Weights of a small transformer language model: 7054 steps.
Each number is 500 + 25 x the weight over its row's rms, rounded and kept within 0 to 999. Layers, rows and columns count from 0. Numbers have three digits each. The size before them is the row's rms in percent of the matrix's.

# layer 2 attention output (transposed), 256x256, rms 0.0579, rows 17-42, columns 128-255
124:487458533468522462475517519489449519540477510492479510467536535523515479531511516507495512523474488501481503470506502478500516513522551489525516460505490492511502499474463560522505512501519516512515509519487524468495509463499505489488484544501513462469475494466501508535479534506469508543476494511468473514516482500494516507471501480506507575523500473471534506492478538481515445538515
109:503499478484512519471535513492485470497523492492476490541511526483483490502487523516504437502513514499515522512465530500513502494524513482529451510513492528536497455518487488501464487511494532494485497478517496483531512504520530472480556529495446533499514486477508550498512508485521490510483498529486483531503490535531497493464528484472465485502537444474535465531519469513498523512543
104:495449548502551468497504488504505502498504494493472508520482533479464485456515478533520496495481498482465487489548516486522511482516510525539460540497490526490481502516499516495511525485485515491496541491545491525518491528453478487490498514517487502493475500508513466529499461504496527513484491485528465532532517495518470463483489489451488515520472478488524513493471510493541514490500
105:466546527501527550482481502480513483562539512504462459486491465488491567506514503473446507485517468532507507505476496506481475534480495477462518480495532476514498524525475507507510497520477502494466498484467521470458477468520540506508515497510448495459503510513496498495487462475503490534521522501502520462483522500534464475482522509485495468487458484510479487456539510515513481499461
100:478472519512494473503475489531488501486534539522555480559515520488495479479466516491476480488530502534478531525522517486492457501540516533507434531486475512520544505497517475464496513483481497495541463492484483478549472490518511501493448486489478520481525520494489541503504517522477483493496517489490491461519503509471505487479445501511486493465486492525500542471494532525491509489500
112:551485523501503483477507495497491516502493466534482497504494490500522501506505523503525450489507503494525484453483523484458459480472500494446482501525532538462481495518512470502460521506551488483488471506455497512527524551478515503451490466525500527510488506507468456497519444484517495451504521514545465542528524527468560502519530517486544545495504505503505495488488481491565506464546
118:522514479510457541513507520497487450438480457482509468502493513525510489504533533516513525502493495521464450476502500501497525451503450487525500516513469507510454520514514498510528495499487508515509552523512517538452503522472470498495480480494532508508479491504545482460482463501507512498478504512503531547470516518506476521555476513525494492457498518548494470531495503517505497461501
107:524489509497494487498483534510504492488523491497481507448481506464470494472501480499478488473519471522533512549483506491474488480477521492507521497504518516491511516477475503508525515512503534510492493529510496470492523500524500572460474520470488491442490488533524465516553469467477472494515542484549500510466499511498465490514507508469449520474514465512522486512515478508506488454454
094:461540486537480523516478513450485489514516516523499508537473453529494512479506496514491461549527527526466485519525488501507540525482512434480467519511517497500524517527480504470551519532506503477489494494512567534493432493539497447519514509487513478522530526504468509503491465486517516466506486536511522472477499502503512528496519489514467460482488479564535507472516488496471475532533
101:487531512501535493524453498502513458505513518476507519503504506459560491478471433496489483504489486500499506469486513515505491477497490476468467468485520487483466470511486494533535528496491501476521485501484463535497482478468521507490487525490468513500544512478473511491469459524502516512506460468521487505513471544472488524474478527458493526504469520507535486516490542475531429506498
099:491472508518446499493481511485533555495488480468510472505497512504489502480516476509503485501468534510526478481495522497518495477511489527473501518459486520485479490502476536529472510463502501502529509509522518498509497491533517546493460481528497521466512517538444485462507517521459502495464494498514515521440512521518464498506504484509488500488480477492543457508490485554490539465503
123:480502497547494555529496496475489471508558493503513480498507472501508524529516502508485505507537503543446510502509515512508495493529524492463468490482498505528487469519505532453493500516516513500485451519539545486481479467534462483517542486496483491505530527496475499450488522505505507506505471501467500468535525511536511514487500502482515461538514455526505522462480511499466512549522
115:511485494482517491509479523513529487458486504490489514477490492479496528498519468463509479516494507484538488512498485535469524489530454490462520509522507514533519516504505500519488498478475519490496495477502482545491471480486538487463497465529489505519514520505499484474510493511497488514482504472542534539454500502495469497512497493455500496479492518525480506493527473476498518491480
108:521505472515467506535492504515495503471528503476490520499521525507523507506528485525498527479483508473446505466543520504472561476536531554482511517488477506491461482519527515503463495510577511502521482499543483530538554516456475525497512504495495493498516503558558480463502537470455467514475516500500477463495514489465496524514466516480460488480516503484484462493449485487492503477497
105:518506546468481503511511497499514483522503495512457517502457526489466517465515509484459440497460471482504512567550503495509499522538480505522481511509485502512475531537506451501557523537477473483483516523517504496520487474507493492536480536523493521552489525476500496511504476508509529486513518491549494508550502465539473500507502448518480487476501529531492473491501458480551523498503
111:482480523514549483508477500503480535479501510446484506486496517489466501471536526509484504474464510470511556497512499522530469502490503524487512501475494483543558481530519504465474485482534498471497486502511478497506506479479497475481499458496477511486495478490487486511500530453536519514533494510500492526477514489527510426477512528459486498501513510471495534450505479493516538563491
118:525467493497492463488483483544539497474539526532515503528531501522533464472492497501483512513523556500520467465446478508516476518461500506483524490514556503463503515513443492504517494463539481490502511513511495461529526543478504487469489459532528502444490471528521461495500483472458464498462495525540512487460462452509465488459494479525484550467484522502513533572518510514494507552472
108:505487485529535487490526508468562516488518523484491523486535505478483491479510505495517476467512451530552508493523475524495481495497511448521524522512528466505499527454453500530496458518541552498529507509449489472471484520488476467524533497478493478538502514511462502525473457521479488488505502505508527543533500495522514517479527482465490514491526503521506519485516445475489516508501
092:486478540517510464487509533481516528494506517544484476494511500487508532503462526485507468521498514528467531514514469517516487548484526481524485541510506528524533483485480492483544488501515502559468505490537484512522496502478499432539495500502489518537505500462483541501545501517511482504536498476519523550463459477528430465460490475490526487487497485516488535557539476497506492570472
109:478504512512501487503487517466517460584432517516485521476462456500519483540474464471448463520481482481539497480486487502543506537509498487509472474497502509487451509478528511511483474499476521494489522479462505534459472480532549496493502489501514482529514556516485537538452511512525533507462510491506535444479505509519506506517543487539522505482485550461478465508518483514516479480483
111:513509516498502533518523481492496515527501511480477497508505471505505495503508486511495470495518495510515511536490510477511476516504513459446500495525529491525513489482486504495502487523532504471508473547504530483507486478567527466502549521466473497499495518465483473502500470513498494471519502531473521463533486529505513508477519472494502481498511502520493490464511481481512446517529
117:539494473501496517489505503535516514491512494502489537495511478527467485443528480487501503450497491466514508489501485505498474516491525498541511494497530528494440493470495479516515484471518523511491513491500493496523499495475546520551497549501467513516500500527472515538505504501463470468492542486510502499498482498490500488506493477487469507507493498477511487509516482534489530462507
104:525464503542508477506482491488461520471445544495488527471516503510547473529476492514496510507478482499509500451479544479505530487535520504463535435506504470445435517529494526507471507503493479489529516507479518527509533526508510516502436506520507479519514465537503466506467526491453475478473468510509482474528524497486480494528467505516467491485524520519521489484485483524470479480472
096:486495508461483476462481474465529499557487483494493504534504473525473506496486497514463527530484516506509492527480492501504485540477493496470540545508517497482557484476494511514499485520468552553505503473520469553492499488490514474532532516513505509509516478513470485522515509535523518473546532457529529483505471479523487480493531451531532508534475474506479488523492502476475482511487
121:492519491463510487468512502490494520496467507477485490522531480523474498496492542518500510465473530450495546481545480534479526519538511538478495503534484462517539497470488502538447504477487493522501499500468473514478525493478500498530543509522535485527457511462480496524450553523454511478481512495489487557529495503501550512517524508502530509500483511474507474548498490517490508494521
105:522485493544486501461479507509451497467495469459473522491503476470493484486460540469481499499568453520563531526526529487481460499486496509510513498482493496510550505462501506494496474514537531538491461545513496461526537499512500534477492509488480490465512495489473519529537520492507468517564491499491481473543450455523488479512472479472524508527577454490461514485492520470456491517482
# layer 2 attention value, 256x256, rms 0.0579, rows 18-42, columns 128-255
110:512518457488505480506536494494518529486465509500484544448536530474480523509577502530466497466562514498480473514489495482472532523495500520469524465512506537495509518495506512483527507478517487527516525510498540509511462488476502495526512490519497519538485521519500517506478513503497508496480481542511454464481508481454529492550546519495536495501468506514499467513497462491512484513498
102:510479484520538483536510485428477499470483488476508494478515498510488499495513478449516496498480496478477568510498464511494471479481511539511502489533531499482508516506493512505511518519542533508528511526502451523509491491498540523535501517470514488525517483516479467485532533520498506506465495489519469487493462550513480487496495502467497468562548557502479454444458477496475541534465
106:485493532469513517526476483477483458544510457481487465565465520529493499527459513516536512493472532513505526532498501530493521496524478501479460513498511483489508476488517488495494475477504490508483543461527499503518502447509461506506521493514485570543484466469512525484478491506481514473463525547490486521552533484521544527551523469497519548475463496462542514521506501471521528541494
097:480506500513490518543490525467494528489521472498512491485497533457497485520507487509510424472462491490533496484504514512456551497462514485491544509469499472461494543497549531485526499499477517530480481521490468463493494521518455533499491493485533534526482478544506519467458446524493520537462461519474495504453510545532484504486521525522497473497503542483508471543537521487496476490489
112:465492528492495485528488496517506474521512564469520492497560474506498498503442522492492472493543491491485517515483486516538499564553446497482530509528481504542479482482477515508512506495481531495476482473497519451506553504516519509507517486486495452519493474466538478539532565494501501563528512499495484519466514467538474499469499537489477464490517518471539482460549516490512507463498
116:458477567503511493489526457551534504498507504478477514464470495475494500493489538512510510517544526477493507498525519491552513485468487468500466480529518474519511475548507532540459501524523498466481505502471459508472461546542511448495484528466506461503533488526512494508541540500495518516498506498499503514499438495509494465483502507475478488500462430523471501487517510491540528459521
103:471521526489537487535504491520512519503496531499483507511498503517507507453470506525496540524542485472503519466509519500522495496494490504486510471527509463463515460536498467525492482509471498486464512503521478510496523504471519457500519492474513484499455481467510457454485480541502495490502523504511488433541487515507525496491541446545492502487594512487499517486480496465516518493520
093:527440501497517492512500526502491492493487469501495485551483494497469510480444487521490532505463477501479481503479504466509522518503509484515526495492479443492502486503523480486505486490512500508485505475459500451506511515489437512482512475526497529491555498509505508476462485499495492522539522497497514532514489501502484482554558518487513490480469503471486551528494474511466541463535
104:483438462543541514489506491464469535489488501506515514494425483529528536507520472495537464508451504479530492497475513506479530490477516490516514498502492525472489510503541523483582502514497484500505537477529544519467523537519504492500528536571511536530491512552507503487516470450487474461486537530506457490501504498522495507506474522528494478516576510454517497475504497469468512475484
101:475500531456519498511494491523491523470503544508503560460485459485503487525512564514455528535493476459489496459483488501490524484482496456528532490506507491495509483484528492460502496524492483481460528491497504527517490466526506501466502543415505471465515536464508502512483489492466543522462496511548513501505534456519512506463489519499487492535498484486495500478480544481473513457474
130:489485502482438467487490518468491491497477492507503526520505500512480502520459479501509455497477532470516482517490457489508491502468482498506524514513519501490514460485537508480494486492484446479480539491528491496529494530493438538477520489504521547527468515548511513493485487485497516527483489500517503501499465498491495504537536473495523519454502517451495507556510493531494493476519
114:493553511517525508493528532509537509497476520515558492512468508495495503522531505481464597537468467469491510496492516540490516500512493488474464455516496460501509439525497480501503499512518488483470523519503506564507493492494543468494480503483456469550483511509523502527502492499515501524537519503500504483530527470579511515462510503518491506538437504460486490480463528466504550494512
103:481495511497459464496525523527470535484517544517542501472484474498519507496498503488487515492506495503541480519496497521550469551432476526513456523479541534550511482513511494494518489496462513547423541540521475558473452514516538486487502528497515496493472516508499460516536495504506507478483511523485517481467462536476470496482475456514470488509523512532463529459469516525479480499509
107:533496550500543465496509469471492478489511486479489466502484492482523529452509520483500487492522500477530502501484539492536484460480535525521501489516551476455513497490451509548478504509514523531528497489507501489465477510473489526526489514504492478498504512519466494519518545522490484518481510467499513502461503513488505454497510532488503487487468463473509504502438469486532556493470
113:530548491519462493524492501483486519517497539528546517498487485515496509465514435478495524529459505506484511449506498483471467536538504523494521499522491525472501460508485459529522491510495478502488519471530532478549523485502506519525494491498494498553477510548511501496524522492518515477538495514470479461525517468485470502436536484511499520441489525495453476509490501497485480510500
115:508545511541484499470490462511497526501512517508507512494523499511521488483513510523475522493509506528494516518527528517516523483548469493497505541495465499516477509491527514499510520527469523439473492492475489516545527518485558485469502517476508493524487520430486449465480467514539521479522463508484492494502496533559520482472498522496492459520562537442484509467503483465486495456511
104:549533509501549492518483507469510484501488470494478487491497526491497503459482521500514529505455499482435462520481518550519497507546515557496497472523476489480488454516540460507495523449498474496461501509499525515546495494482504500514477512540540460470503473485477456469470497506498486489493483491513486475500519504486537521535483484505531476511516516423463492511444529486485520478519
091:539515461515561489454477495498504527489507464469493541550511517513497511502506450464526509519517493491514478482522505504464490519524506487530488485480465488514509513501460492498486513516506502473542474521489523483519503502514509521491482483489502488518508500500517490486470461531502521492527454521450525499486495552515479497525527599514502500520461513523510495516472497457525496515550
105:504501502506551543528487492536482520530475487489523455478407514498530537501474524527492527536511505526500502527478511512472499476509505509475487497508489491506508533503503493527551520508521474470521504474525521473504491477501501475490512478479479569454515516500496511495483543477489515513485514512491439514494537488456475496495500526544512520500466440509540478454507508488491509519499
109:524515473476481473491501500491464479550518497508467500513497536507442518490465504509507494476519472513518467492441499520502531480494491508488569494491465491498485472490510469472533511463451487524495492476502501457497500508468430530537512463569503518503526483504519542506468530501473496518521540463532486516518526441467552472567544547499520484483498489478520527535510507511483533484497
128:472548461502526528501517512508514532479516508501469490492522498462470503501542519490503535521484489468518483477463487504506522500508528522484497477472512527484488513497514518491512514522490513521476439501461502532516529520444516510481505504487496447473528497468485520533453541449516480529487490485526475527517477467470503484505494505512491513530520463523531473500499532514515469525476
103:485510527480527496496501506503476519502500530514528477481486496477485496475461507481482513486510487539461499496519483498516496525485513459517506563485486526578492481522582507484504510496491504485474494531513493464498490504520509496494507520510532517449495525496495495529553499458508524520483525485504544504483466476481461516438471496510489484482516484482524512453471489497502527464511
090:521497531515500544452489503496514513501484482511457493528489485517528507531503478493474482490510474474509519463511533507468470487530521522473461495536507526512524490501463484466510510494534494485494492491479494459481497482487473511497502543513484476516503502450512464501457487532482532538528495477504467528554531541497491469511480509503494535507506547500503518513500535545502482523473
120:499499500509509479486515547513496495493510510489521518490486492504515469535497496475508486497527546499529491476530524497491493546547504528510471506503523530516506482485482515501527511509460530540536490543471494498481484499491542526528471512483465522476482531504481500531512489477506532455532515512515547493481542487437458522481442529464510513564462467535536513468471557521475452542493
104:486537478484479491508500542477531525497502492523468492524540516540488508509449503493505452505528501503501494505492510501491483489510565507509509529537507502511502525533463470474497474475462438495547491515514428514518524492477433520496481518506493480482463501521529490460486458501543509477486486497515488447520501537483493509507499491509493534488511510499486513526520510507530465512478